Part of a small language model's weights: normalized queries and keys.
Each number is 50 + 15 x the weight over its row's rms, rounded and kept within 0 to 99. Layers, rows and columns count from 0. The size before them is the row's rms in percent of the matrix's.

# gate: layer 11 MLP gate, 768x192, rms 0.167, rows 267-301, columns 64-127
# up: layer 11 MLP up, 768x192, rms 0.172, rows 267-301, columns 64-127
# down: layer 11 MLP down (transposed), 768x192, rms 0.151, rows 267-301, columns 64-127
gate267 100:57 44 44 50 14 34 59 29 64 53 31 48 46 53 52 76 51 66 25 50 66 29 70 40 46 52 60 69 61 53 66 18 55 33 39 64 35 39 69 56 66 38 61 75 60 47 29 65 54 40 41 60 41 45 65 80 52 43 30 36 21 33 30 43
up267 103:48 40 44 62 36 27 44 48 57 27 32 29 70 53 37 52 19 89 35 49 42 56 51 80 47 42 70 56 61 68 73 58 67 55 52 51 66 50 53 51 56 31 47 10 34 50 46 56 42 89 59 31 25 44 31 54 32 58 65 70 62 48 78 57
down267 101:42 51 67 73 45 63 40 55 73 46 62 43 42 62 44 66 36 32 48 31 39 39 59 56 70 52 91 29 25 46 44 51 87 36 21 56 30 47 57 38 33 17 81 45 32 57 77 54 35 68 49 54 59 39 51 37 73 70 53 64 61 51 73 47
gate268 096:59 33 66 85 46 45 63 30 50 46 48 75 26 42 57 56 40 70 37 64 32 69 39 36 65 30 44 60 41 68 27 30 74 57 58 39 48 52 46 86 38 58 54 53 52 70 54 45 53 58 56 48 44 63 26 78 27 42 18 54 40 31 63 59
up268 090:51 32 16 69 43 25 50 45 24 49 27 61 33 45 52 58 78 96 35 38 42 81 41 34 52 28 43 59 18 69 36 59 74 77 52 66 17 43 64 39 60 68 67 69 47 33 50 27 47 65 47 23 49 70 31 56 46 28 35 56 29 54 53 61
down268 092:43 67 52 64 71 63 67 52 69 45 73 58 86 70 47 48 42 32 53 45 55 20 65 59 33 60 05 30 86 23 61 49 24 48 48 51 59 43 43 68 34 57 38 30 51 34 54 59 54 49 39 48 68 39 70 29 60 65 48 58 60 49 55 17
gate269 102:40 48 45 49 42 53 43 51 52 32 50 48 36 50 57 54 29 53 44 58 88 41 38 38 27 68 36 44 54 49 43 51 62 50 46 62 36 67 34 52 45 63 45 64 57 56 64 74 44 49 43 37 55 25 34 45 31 46 40 36 88 54 66 67
up269 102:50 18 48 65 30 41 65 39 42 65 39 31 95 59 48 49 49 41 69 65 55 49 40 57 59 34 64 66 49 36 28 28 46 31 37 70 52 39 61 52 34 73 36 47 55 64 50 52 26 59 61 38 53 27 27 41 43 52 39 47 39 49 71 44
down269 097:16 54 76 35 43 69 49 52 71 37 82 35 50 55 38 44 63 32 34 74 39 45 51 49 39 33 37 67 59 73 34 74 72 33 43 50 39 47 66 45 24 49 66 27 24 32 59 48 47 37 58 32 19 67 64 48 79 73 54 37 58 44 24 44
gate270 102:48 68 53 41 43 69 60 68 41 75 37 51 45 46 70 08 46 48 57 39 59 27 31 39 35 27 39 38 66 30 65 51 45 40 45 57 22 55 44 37 54 38 79 50 70 48 62 60 49 37 38 60 37 59 65 62 40 50 48 74 42 40 46 40
up270 095:47 43 63 50 42 49 44 55 80 42 52 69 47 14 49 53 27 35 17 53 36 53 31 89 31 46 44 63 37 65 65 48 58 45 51 65 86 26 54 63 83 65 62 41 38 75 43 40 38 74 55 28 42 33 71 74 42 39 37 46 61 47 40 25
down270 097:65 14 60 56 51 49 46 77 37 90 53 43 46 35 67 33 52 61 65 52 55 68 42 61 44 31 41 30 61 18 75 42 39 36 68 72 48 64 42 53 73 47 43 46 78 39 61 46 53 57 65 59 41 43 64 52 41 66 38 31 31 59 54 46
gate271 100:69 44 50 49 46 43 47 69 06 49 54 49 35 53 49 42 39 57 45 41 53 35 57 53 65 91 63 77 35 70 14 49 77 50 65 54 35 57 35 60 21 57 63 21 76 97 37 30 59 63 29 55 40 35 64 40 72 59 52 40 54 44 28 36
up271 096:35 55 39 49 38 66 45 33 41 78 40 60 61 45 54 37 53 62 56 35 54 57 70 41 50 47 47 41 64 61 29 20 69 68 45 45 46 43 61 76 57 62 41 65 53 14 30 34 51 41 41 54 57 38 45 56 27 38 78 48 53 49 34 52
down271 096:21 58 35 46 49 36 43 54 17 41 63 48 50 68 49 50 70 54 63 48 53 42 82 63 52 49 51 30 65 89 37 65 32 06 56 47 62 62 36 36 38 55 48 66 37 69 57 44 45 50 64 55 55 50 40 36 31 50 54 65 72 38 32 59
gate272 103:69 31 46 58 44 61 37 42 51 53 27 33 53 43 56 45 37 80 42 61 47 58 48 43 55 61 64 48 76 39 39 47 51 35 63 44 39 26 51 35 49 62 48 24 64 00 40 95 39 73 46 49 50 31 78 51 59 60 86 25 54 53 57 54
up272 098:55 54 46 76 67 50 30 37 57 50 49 48 52 20 25 42 28 22 43 56 70 36 53 54 56 69 67 57 55 51 39 36 92 79 41 43 59 57 48 53 57 50 62 28 27 40 63 21 55 35 51 54 55 46 72 68 73 28 37 69 35 51 38 48
down272 099:48 37 62 49 50 49 47 51 47 80 46 52 43 21 56 35 48 43 57 63 43 47 50 32 53 74 89 46 49 44 44 63 78 26 27 50 36 52 11 56 53 45 44 30 46 34 62 55 50 70 56 66 45 68 29 32 39 58 44 63 64 16 36 50
gate273 100:70 66 48 56 42 62 55 55 70 13 36 63 35 50 55 41 58 25 76 46 39 38 69 69 50 74 50 66 63 42 34 57 45 59 31 40 63 79 56 80 65 32 34 41 53 31 55 48 43 27 77 10 37 66 48 47 46 47 57 53 53 23 28 51
up273 097:57 32 51 49 55 45 59 51 53 25 28 62 53 80 76 21 71 69 56 73 73 34 33 20 49 59 41 57 40 60 46 37 39 41 87 69 56 52 74 31 59 64 47 59 62 30 40 42 53 38 51 46 62 53 51 60 57 77 52 43 50 65 53 49
down273 103:14 40 36 64 68 54 36 83 37 50 47 28 64 29 42 33 49 66 61 61 67 56 39 60 60 50 32 66 81 35 48 71 47 43 28 51 54 81 40 33 41 52 48 30 37 30 37 51 55 52 46 59 25 21 45 22 20 63 39 58 49 60 43 38
gate274 102:65 81 43 37 72 55 41 63 45 44 38 93 35 56 59 70 51 41 29 23 60 69 42 59 39 56 38 73 61 33 59 36 74 37 57 51 58 53 68 39 39 44 50 26 36 50 36 74 73 66 41 38 41 44 61 66 53 50 38 42 57 57 72 35
up274 102:46 51 64 47 50 63 69 61 41 58 42 90 64 45 51 62 50 66 37 45 61 41 39 72 54 53 61 70 49 39 69 32 75 49 34 50 70 45 70 56 44 44 52 57 36 51 59 49 61 68 22 51 47 48 60 28 55 27 72 55 04 27 60 34
down274 103:54 63 31 70 45 45 27 70 53 37 63 14 76 64 70 31 54 68 59 39 51 39 56 47 35 67 40 29 28 27 14 26 41 34 63 53 52 53 37 61 41 49 53 35 53 38 70 70 47 56 40 41 34 50 42 09 57 72 29 34 31 54 49 45
gate275 095:42 49 67 43 23 67 35 30 67 45 48 43 62 38 59 55 70 83 39 29 61 48 65 46 52 35 35 67 46 43 51 63 51 25 49 19 50 58 40 34 71 56 66 71 69 42 42 32 39 35 51 60 48 29 46 25 39 69 64 55 44 57 58 42
up275 098:67 61 43 58 43 56 68 49 56 50 19 47 20 24 49 65 79 62 36 36 28 47 64 31 55 47 41 32 57 45 34 49 53 65 52 60 68 53 53 33 60 55 63 50 19 31 49 28 34 36 42 59 40 49 43 47 28 48 36 56 00 50 56 26
down275 093:66 35 50 78 57 48 55 57 62 43 50 63 64 75 38 55 51 70 42 61 53 69 57 56 60 77 24 41 41 40 88 71 44 40 50 20 40 84 59 16 34 44 63 52 54 50 67 65 26 35 45 50 61 75 81 53 52 52 46 40 55 36 54 52
gate276 105:68 72 33 66 40 41 77 40 29 49 60 27 66 32 32 64 58 77 59 32 64 60 77 35 59 53 61 52 28 64 56 58 59 24 49 79 43 61 51 20 69 43 31 74 52 45 59 51 38 52 41 41 49 57 48 18 36 46 49 42 64 32 35 61
up276 104:31 56 43 32 30 31 63 36 41 55 68 41 44 45 24 54 39 60 63 40 38 61 66 61 31 35 51 60 40 64 32 57 72 76 27 81 70 63 45 52 46 58 31 55 42 39 60 43 69 28 48 34 62 63 51 56 40 41 50 67 72 80 42 55
down276 101:63 60 56 68 55 66 53 33 25 48 59 38 61 47 44 36 70 57 62 70 38 49 62 37 51 83 00 51 49 57 56 69 34 45 65 41 70 47 83 31 75 27 53 27 63 60 31 67 49 80 41 62 54 43 59 54 25 19 72 65 38 57 35 45
gate277 100:63 17 31 62 27 31 43 60 46 63 49 53 24 47 47 38 60 61 63 02 59 50 50 39 60 37 48 62 45 51 61 47 49 16 55 32 20 61 53 55 53 34 55 43 63 65 27 44 63 53 45 81 45 52 50 48 64 15 53 43 18 52 54 51
up277 099:27 15 45 63 32 80 41 20 42 49 83 47 34 56 43 39 35 54 51 41 27 50 51 35 33 57 44 42 22 45 44 55 48 56 69 42 43 43 20 50 43 48 51 61 53 22 47 46 76 62 50 46 57 44 48 23 56 48 55 64 78 53 65 65
down277 106:56 45 34 62 54 48 33 55 72 39 61 67 41 39 44 54 68 36 69 84 77 63 46 38 54 40 36 36 20 19 49 50 56 83 32 34 46 52 66 50 68 41 63 67 38 41 53 31 35 48 48 48 49 40 35 36 38 39 74 44 74 58 50 41
gate278 110:57 68 21 26 54 38 62 51 69 39 33 38 54 46 45 51 24 75 39 90 45 51 53 63 55 46 65 34 22 46 43 49 32 30 47 36 29 38 62 44 56 58 49 81 18 46 43 53 53 38 35 45 49 57 38 50 24 50 32 32 16 49 73 23
up278 118:54 50 43 61 77 50 52 61 44 52 77 40 50 62 51 87 57 53 50 28 33 30 81 24 60 46 73 55 49 45 70 34 75 57 40 66 41 46 47 23 55 51 74 57 74 44 57 51 30 84 50 65 57 69 51 49 75 38 68 53 64 57 29 69
down278 106:54 57 44 59 48 49 37 59 30 32 62 26 57 46 19 56 34 51 57 48 72 50 61 22 52 35 79 67 73 21 53 62 66 48 46 68 65 63 49 22 56 58 48 41 74 55 53 47 51 45 41 48 62 44 57 27 36 59 60 33 52 43 32 46
gate279 104:31 54 21 31 64 45 49 60 46 42 37 61 55 57 69 62 58 48 59 53 50 84 50 50 43 43 51 73 65 31 59 56 47 71 72 59 46 16 34 31 49 09 32 46 51 67 47 30 46 53 59 38 40 37 30 57 21 44 68 30 36 66 47 29
up279 096:43 64 25 76 47 57 54 29 59 43 70 30 41 55 26 34 43 49 56 47 46 33 64 65 63 42 62 43 40 49 65 42 59 43 57 32 48 57 76 39 57 56 45 41 25 53 67 72 51 48 31 49 24 55 68 60 49 39 75 33 52 69 54 63
down279 095:71 54 65 45 35 38 38 66 66 51 51 46 46 52 66 54 56 63 64 33 73 59 46 47 47 56 40 61 43 34 64 72 49 28 58 67 71 47 30 33 40 17 23 42 60 78 59 70 54 49 93 38 50 36 43 53 56 64 79 26 61 72 69 57
gate280 099:55 51 63 45 70 37 40 58 56 29 60 32 33 32 50 56 64 37 79 60 59 55 51 41 74 55 49 38 61 23 62 53 51 60 21 65 66 41 18 28 54 33 54 72 54 46 08 45 44 44 44 60 43 69 30 60 35 38 43 32 64 61 60 45
up280 100:34 68 56 60 60 54 50 66 29 33 56 63 67 57 59 82 41 56 57 54 72 76 22 36 62 41 43 64 49 54 45 61 48 21 20 70 57 45 38 14 40 56 36 38 57 16 56 49 70 57 67 43 70 41 28 65 59 49 31 26 62 49 65 43
down280 103:56 66 54 65 52 52 59 51 65 52 49 66 68 53 74 54 49 38 74 37 38 54 41 48 49 23 22 64 54 58 69 14 54 54 47 44 44 46 61 38 68 49 58 54 40 60 83 51 62 39 45 40 49 56 73 62 36 49 57 78 82 57 64 58
gate281 109:94 74 52 79 47 20 53 53 37 35 21 15 61 44 41 48 46 67 47 36 54 59 50 76 65 80 40 77 24 34 26 52 38 44 57 60 37 68 44 55 65 45 58 47 61 60 39 55 45 64 48 51 38 47 56 59 28 43 68 32 67 53 50 40
up281 112:40 34 33 56 77 44 39 72 24 40 68 62 62 45 37 32 64 43 72 34 52 23 67 51 27 39 57 43 56 55 48 39 51 71 63 46 24 44 35 16 50 35 91 52 59 69 69 60 71 67 30 75 77 12 51 39 35 67 50 44 65 37 61 77
down281 112:48 74 23 59 45 60 70 57 53 62 40 40 64 68 43 57 26 57 67 38 48 59 68 69 58 40 60 73 50 33 50 34 42 47 34 48 65 74 59 22 51 37 74 62 53 44 46 57 33 90 65 61 56 52 57 68 49 43 41 52 73 36 36 36
gate282 092:48 37 63 52 41 49 35 58 45 63 57 62 72 55 73 50 38 59 31 37 55 43 70 58 64 49 41 51 76 45 90 66 56 50 34 42 53 42 42 47 73 58 37 18 31 75 19 43 84 37 57 73 50 57 49 38 50 38 59 28 55 60 44 37
up282 092:19 47 48 63 54 62 49 58 44 56 54 62 44 52 26 54 55 68 85 59 43 16 37 30 52 99 72 52 43 51 48 44 64 39 62 53 30 47 42 32 48 22 66 56 26 44 41 15 44 30 28 56 43 43 49 47 66 33 52 31 50 51 36 60
down282 093:44 45 48 57 33 57 63 72 69 70 89 35 36 40 64 17 47 18 46 71 33 56 38 42 57 41 61 54 70 33 38 19 45 62 65 57 58 56 44 65 74 29 50 53 28 59 53 35 41 63 80 48 47 71 53 66 43 87 62 51 45 60 42 81
gate283 100:30 72 56 66 42 34 29 47 42 57 32 38 31 75 76 59 64 44 28 39 46 50 69 47 44 29 58 42 48 67 77 40 47 52 85 49 53 66 52 24 26 31 58 56 61 54 51 54 70 76 58 80 51 26 65 46 49 83 62 39 58 59 23 28
up283 093:47 66 43 35 24 57 44 18 75 57 48 52 30 61 27 62 63 71 71 36 65 68 46 40 53 51 89 67 37 56 77 62 54 48 43 21 81 46 34 61 39 29 22 54 60 65 74 60 53 39 67 50 49 62 55 41 59 50 61 50 44 44 56 35
down283 091:68 71 45 08 50 54 28 40 50 46 45 26 58 54 69 65 74 49 53 63 61 53 55 45 36 33 40 52 45 35 87 62 60 44 60 44 73 59 59 62 33 14 46 49 62 57 52 44 53 23 21 27 64 45 35 51 51 41 60 57 59 59 52 79
gate284 107:74 56 76 71 59 45 67 42 54 43 59 69 54 69 51 49 23 48 42 55 68 48 57 47 42 57 62 61 70 56 44 38 50 53 48 42 38 28 50 47 58 35 38 52 74 54 50 57 22 80 50 55 35 49 52 45 68 51 78 41 76 44 79 73
up284 099:53 51 62 26 66 33 39 58 48 74 35 41 50 35 52 54 25 46 49 46 40 89 33 38 42 39 17 40 74 38 45 65 45 74 59 75 40 62 61 41 70 45 27 34 25 69 55 74 32 66 85 51 25 51 46 69 57 56 57 50 68 77 61 47
down284 099:26 99 53 55 65 55 44 45 57 30 60 35 42 48 41 39 54 37 25 45 07 48 54 38 21 64 16 48 60 58 68 62 47 58 41 49 60 59 62 76 43 42 55 45 50 46 62 56 77 36 63 36 38 55 29 43 49 48 44 63 67 74 56 58
gate285 104:56 66 53 46 40 26 26 64 48 49 65 91 29 52 33 51 61 37 54 57 80 60 24 58 59 56 76 37 50 42 59 55 50 37 53 41 51 40 59 58 48 33 40 63 20 30 25 44 53 61 50 34 58 44 21 52 27 39 60 44 49 32 65 59
up285 098:54 69 73 50 75 35 52 45 54 37 61 27 54 44 39 42 66 38 51 64 31 50 62 28 50 57 80 74 48 24 49 59 58 65 50 44 66 69 51 23 66 44 54 17 45 54 50 59 61 38 43 41 62 44 50 53 29 50 29 44 34 72 36 40
down285 100:51 90 77 41 71 74 19 64 58 68 46 63 54 58 45 61 52 45 82 55 57 53 64 41 37 39 53 47 60 29 57 35 58 65 41 41 60 54 84 35 48 48 44 44 23 39 31 70 64 54 54 40 47 28 19 53 48 32 51 72 56 47 60 36
gate286 098:48 50 57 60 87 69 66 50 46 57 38 43 45 52 56 45 49 68 45 36 52 32 62 40 41 49 55 55 38 17 54 50 48 28 47 36 19 59 57 70 53 68 55 64 63 37 31 47 37 54 60 33 13 44 14 66 38 59 41 37 55 71 37 71
up286 103:57 72 46 49 27 41 30 44 50 55 41 73 61 56 48 62 64 45 63 28 41 62 60 44 64 54 53 46 54 71 69 86 44 42 52 47 48 59 43 46 25 62 49 37 53 35 28 52 55 52 25 59 51 52 89 73 40 51 46 28 64 58 40 32
down286 104:44 56 65 60 45 39 73 42 41 64 52 66 30 50 32 32 35 39 29 28 48 73 82 35 46 37 42 66 64 48 42 50 52 25 88 67 39 71 39 50 58 46 57 57 50 62 45 50 43 80 13 42 60 52 81 74 52 47 33 13 55 39 54 37
gate287 103:28 46 41 42 39 39 30 47 68 40 26 47 69 43 62 44 41 53 22 49 53 62 58 51 57 40 33 16 50 37 39 44 40 36 58 40 67 30 25 59 51 85 53 60 61 71 56 42 62 70 64 46 68 49 42 63 48 32 59 52 47 29 16 87
up287 106:55 55 62 29 41 66 42 78 31 53 74 32 17 67 62 47 56 64 60 66 74 67 54 59 84 44 43 69 32 50 53 68 38 57 27 69 31 62 32 51 44 86 72 48 73 52 29 47 43 61 35 42 40 29 27 55 78 48 40 35 27 62 63 38
down287 102:73 53 36 56 42 63 33 69 71 39 52 57 65 52 60 54 53 58 37 60 73 51 54 77 40 40 31 51 63 48 56 62 63 46 83 47 23 66 50 52 40 49 61 67 50 92 50 52 44 63 41 32 51 49 30 36 55 34 28 12 13 61 63 33
gate288 096:39 61 31 54 64 55 45 69 51 61 45 59 56 40 81 49 49 34 18 31 49 31 55 45 41 35 61 24 60 44 34 29 18 47 69 50 41 61 33 58 54 68 63 45 63 34 65 78 92 63 55 25 39 34 49 47 44 40 50 57 43 23 45 38
up288 105:69 22 23 48 46 51 99 64 73 74 53 57 49 38 44 73 60 54 25 59 56 54 24 47 46 40 34 39 28 39 55 33 36 61 80 51 35 56 47 55 68 52 62 63 48 20 50 28 46 48 70 44 50 33 71 59 37 33 37 33 50 59 31 48
down288 106:61 36 61 30 46 75 62 38 98 88 67 64 30 40 57 39 35 63 65 51 43 70 40 68 54 52 36 51 27 57 42 47 40 51 35 50 54 53 42 50 60 58 39 69 47 53 42 38 30 50 56 36 28 46 00 59 41 64 62 49 29 53 27 30
gate289 107:23 46 29 51 36 64 27 43 53 57 55 61 69 63 61 57 56 51 43 69 32 57 43 38 33 47 23 80 24 41 54 32 58 53 55 81 85 70 62 52 53 44 46 56 51 56 60 60 51 19 61 59 67 51 39 60 45 40 65 70 69 47 33 48
up289 097:53 31 32 60 65 28 46 77 47 57 46 47 68 26 46 13 46 92 58 32 28 72 57 63 56 56 41 50 78 54 39 41 54 34 53 78 64 35 62 69 57 19 67 77 69 52 39 43 48 42 62 66 71 58 35 91 40 41 53 35 75 68 47 76
down289 100:50 50 45 63 62 69 40 43 36 49 56 45 66 41 27 62 35 30 34 52 65 52 23 63 29 41 38 51 41 63 53 27 58 83 64 47 66 45 59 52 46 30 65 56 53 66 26 56 49 45 65 59 55 49 49 56 59 54 41 65 40 43 66 61
gate290 105:71 29 53 81 68 50 50 29 49 62 43 48 44 46 13 52 43 53 42 35 56 51 68 38 54 55 36 43 25 49 56 36 38 51 57 25 47 30 37 69 68 28 44 52 71 72 71 63 50 46 46 32 31 44 59 27 64 39 54 29 57 40 24 57
up290 102:76 51 52 65 33 27 40 29 31 38 69 51 59 50 64 60 20 59 50 55 41 63 44 32 43 70 35 50 44 66 52 61 59 30 50 65 47 61 50 53 35 75 33 60 65 82 51 19 41 30 43 67 23 42 42 59 33 52 41 52 51 46 46 63
down290 103:69 60 50 68 65 50 59 20 56 40 11 43 48 42 60 76 43 60 51 66 62 61 30 17 47 91 61 44 54 42 51 54 20 58 53 39 56 47 62 46 48 53 61 53 44 67 63 82 47 21 38 56 50 51 51 48 54 55 51 41 34 11 54 57
gate291 091:63 11 53 31 56 61 55 50 70 53 34 34 35 36 25 43 44 37 30 50 42 43 80 58 37 57 41 61 43 27 33 47 53 71 44 84 75 87 33 64 39 43 64 34 54 56 36 23 64 43 44 26 41 46 58 40 30 80 48 53 45 63 72 47
up291 096:33 76 24 69 48 63 66 27 48 42 26 68 53 41 55 47 56 50 38 18 54 47 47 33 34 57 47 86 46 50 40 56 52 64 47 40 75 42 72 38 55 55 47 22 33 49 49 58 68 51 67 47 83 67 38 60 43 84 44 45 45 34 47 82
down291 093:52 55 49 58 55 37 37 83 63 61 49 50 48 61 31 48 71 47 74 46 38 39 27 33 44 55 77 54 54 61 50 62 57 77 63 47 40 50 25 31 59 64 50 50 65 44 69 68 85 42 23 46 82 54 71 46 55 40 52 41 42 48 38 58
gate292 108:35 28 53 68 55 53 46 58 42 76 75 57 54 49 31 29 46 31 40 49 63 44 71 58 23 44 74 33 65 59 27 45 63 27 38 45 66 44 36 61 58 30 61 54 76 58 26 52 54 53 64 57 29 34 46 18 23 38 38 60 30 79 41 79
up292 113:62 99 79 49 57 31 60 08 41 40 34 53 35 79 66 49 40 61 52 69 38 73 58 56 57 47 47 36 72 27 35 47 87 59 35 54 49 48 45 49 66 59 27 64 57 40 41 68 56 95 37 74 57 42 47 63 66 73 55 77 41 41 28 44
down292 109:53 88 51 48 53 49 46 39 54 19 42 43 28 68 75 36 46 80 56 72 54 45 44 80 49 39 76 62 53 34 35 49 41 81 43 68 41 52 47 47 71 37 59 35 69 54 20 79 50 94 25 45 37 37 27 36 35 55 45 53 31 66 44 41
gate293 103:62 50 37 42 58 57 35 36 49 43 64 41 47 58 50 82 48 46 42 48 34 08 86 34 85 45 40 80 46 67 46 68 54 59 29 51 33 62 47 57 40 66 77 42 30 49 52 74 40 49 40 52 86 47 27 67 52 46 71 40 34 33 50 63
up293 104:68 22 66 65 54 40 36 64 53 49 32 35 45 55 41 58 61 63 41 62 47 31 69 34 56 34 63 61 53 34 41 93 40 24 36 62 82 49 46 56 58 45 49 71 64 61 57 46 57 36 39 22 36 34 22 32 62 58 53 51 58 73 41 40
down293 106:56 46 88 79 64 49 68 68 74 69 40 70 60 56 58 45 46 35 32 41 60 49 48 64 37 37 63 52 66 54 56 73 49 55 42 50 57 32 71 42 54 56 40 33 54 35 47 54 35 50 49 61 59 52 57 23 83 45 60 55 30 55 38 92
gate294 104:83 62 51 63 64 78 52 38 54 56 20 21 62 37 53 71 72 43 74 35 73 56 38 44 49 36 69 55 77 62 64 41 56 46 25 43 29 15 49 55 68 72 66 68 48 58 28 34 41 59 48 35 50 47 33 49 59 44 38 56 74 53 54 55
up294 104:30 37 58 51 48 44 36 50 50 46 43 76 40 68 52 44 66 65 67 65 50 38 65 29 54 53 54 70 40 54 65 69 55 58 39 98 61 62 44 47 58 34 68 13 30 55 53 58 48 58 39 76 51 46 48 55 28 52 72 35 67 43 25 53
down294 099:56 67 58 65 71 36 51 24 56 53 42 55 19 27 36 70 33 54 35 45 60 56 49 35 41 94 80 54 66 48 58 59 45 62 59 47 48 55 30 41 46 69 48 26 33 39 46 42 41 59 36 22 51 36 67 70 54 59 15 48 57 57 49 42
gate295 104:49 61 40 52 46 30 50 31 48 59 36 50 48 35 57 75 58 37 24 57 50 64 47 55 41 47 77 76 18 26 41 41 52 44 54 41 40 29 59 31 59 46 42 51 45 51 33 60 59 45 31 46 43 59 36 64 61 68 50 51 47 68 46 51
up295 106:37 51 36 20 62 33 74 60 59 56 44 42 35 52 40 60 58 50 65 37 38 43 66 56 41 55 79 51 47 65 34 79 68 32 28 64 46 55 60 41 35 50 53 48 45 47 56 56 33 63 44 72 53 46 76 60 41 43 49 56 64 49 36 45
down295 107:74 45 41 29 62 84 56 27 35 42 51 43 36 50 46 30 46 48 62 47 37 58 51 54 38 48 48 43 34 46 54 74 57 41 42 52 64 37 34 62 39 57 81 49 48 42 68 48 22 61 52 69 56 49 47 23 37 28 62 42 48 37 45 71
gate296 090:53 74 64 36 45 29 55 69 43 31 46 38 55 44 41 70 45 33 45 24 46 43 52 46 36 39 35 23 36 52 35 48 44 68 46 45 26 99 67 28 48 66 79 55 79 56 57 45 47 46 58 62 43 57 32 54 64 92 40 42 52 62 15 54
up296 096:66 45 56 22 42 62 34 69 61 35 51 34 51 37 69 61 33 68 40 66 48 44 68 60 24 41 46 59 57 37 41 60 41 48 69 51 12 87 73 20 67 56 36 43 34 55 61 54 50 61 75 24 36 75 52 36 66 50 58 44 39 59 77 53
down296 100:24 48 53 46 36 27 62 34 39 65 38 82 42 54 46 07 48 64 33 46 63 32 85 51 77 26 05 69 71 56 59 51 51 49 64 22 43 51 68 42 74 42 62 86 76 44 44 64 40 15 40 47 77 47 46 46 54 42 43 43 39 79 43 47
gate297 096:34 35 54 41 41 54 55 55 29 39 47 39 46 33 46 49 15 34 37 44 54 63 38 60 46 45 61 38 37 64 46 12 28 47 44 73 33 48 39 42 47 34 77 53 43 48 34 56 64 36 49 56 32 50 18 40 32 46 43 63 55 75 45 45
up297 093:32 40 59 56 73 29 63 52 45 47 22 27 38 48 62 17 68 50 49 44 52 50 54 61 52 70 38 59 29 61 68 51 47 29 87 62 59 64 43 59 53 28 32 55 43 42 71 88 60 48 40 46 73 51 55 56 60 39 74 72 27 33 71 69
down297 097:25 52 45 48 48 50 59 55 39 36 63 32 86 81 41 44 36 60 34 41 49 47 54 66 83 60 40 54 47 28 26 46 49 62 19 50 61 76 84 26 56 55 67 35 41 56 48 52 64 72 61 52 40 30 68 49 61 57 31 59 57 34 34 53
gate298 103:49 39 50 28 38 29 35 42 41 47 21 19 37 36 36 59 34 77 44 20 39 42 73 75 34 47 56 58 60 56 52 65 22 17 66 69 32 51 21 15 68 42 82 28 60 59 42 27 69 48 77 45 50 34 45 67 58 49 89 42 43 72 49 34
up298 106:49 59 22 53 37 50 51 57 42 53 39 59 57 30 10 63 64 55 78 40 67 53 59 49 43 62 37 47 52 52 31 63 40 38 45 61 36 26 25 39 70 42 42 72 58 33 50 29 47 50 63 47 49 46 59 67 49 40 66 10 77 37 28 64
down298 109:56 68 58 32 53 23 33 27 50 56 54 15 44 38 02 61 44 23 58 35 20 58 74 39 36 65 60 23 43 69 35 70 47 62 43 47 24 58 67 36 63 24 32 55 45 60 59 52 62 29 41 37 45 52 55 58 69 41 53 60 31 62 33 43
gate299 101:63 55 40 62 54 45 59 35 40 60 41 44 11 40 63 33 76 59 35 48 43 54 72 51 41 64 45 28 42 44 47 19 56 76 40 62 77 39 31 57 40 32 84 60 75 71 26 62 56 45 31 29 43 48 65 38 48 47 70 65 70 53 67 50
up299 104:37 19 34 61 48 60 36 42 44 44 51 40 39 46 72 71 75 63 18 55 49 55 59 55 68 71 76 50 59 39 63 41 66 44 51 47 52 34 35 43 67 50 44 31 69 56 58 41 57 38 50 56 54 47 70 39 46 58 48 63 25 42 74 34
down299 102:57 50 82 34 44 39 45 66 44 50 58 33 62 62 56 57 40 40 68 63 26 56 50 52 38 59 00 56 64 77 41 30 60 39 62 39 61 61 44 57 44 35 44 64 47 77 34 51 34 35 73 51 40 52 35 41 65 43 78 21 51 67 35 72
gate300 101:65 39 46 82 81 53 28 64 42 73 47 50 42 42 72 37 53 70 58 52 70 30 31 55 59 42 67 59 61 50 62 78 31 62 80 42 44 43 69 69 38 49 33 70 39 60 52 61 41 64 47 49 42 31 59 25 44 59 47 57 57 50 51 59
up300 102:52 63 42 59 23 51 81 47 16 67 70 47 31 51 49 59 49 55 41 57 51 72 50 26 45 59 50 39 65 52 20 49 67 65 25 60 54 50 22 62 50 67 45 48 30 66 65 41 61 53 63 47 47 68 46 72 34 68 42 76 47 66 56 22
down300 102:42 48 41 66 56 75 88 32 48 78 47 43 62 66 71 30 55 30 40 71 49 73 48 59 69 29 58 38 37 35 39 56 31 58 56 73 49 59 46 50 53 35 39 42 26 72 65 52 35 59 57 22 38 36 37 33 25 64 73 67 67 74 38 63
gate301 108:46 72 49 61 41 58 67 41 36 35 34 88 32 48 51 55 55 09 61 71 75 43 75 27 38 46 70 38 46 52 40 61 56 79 72 27 46 35 44 52 36 44 45 48 49 61 69 46 26 63 36 22 76 83 43 35 40 45 45 66 55 52 36 27
up301 107:68 49 78 42 49 71 31 65 19 64 57 50 72 49 33 49 43 63 29 31 29 51 54 65 59 53 74 63 68 43 66 39 57 52 51 40 75 46 76 58 72 46 44 62 51 46 48 57 67 34 75 52 65 54 74 50 39 59 31 43 51 63 91 45
down301 099:51 24 48 53 46 62 46 43 54 65 37 68 63 34 63 61 52 60 23 62 08 45 61 14 49 47 81 43 61 24 60 38 63 23 70 47 49 74 56 65 49 37 37 37 60 71 72 62 78 32 51 57 47 20 53 25 49 60 58 49 56 68 58 38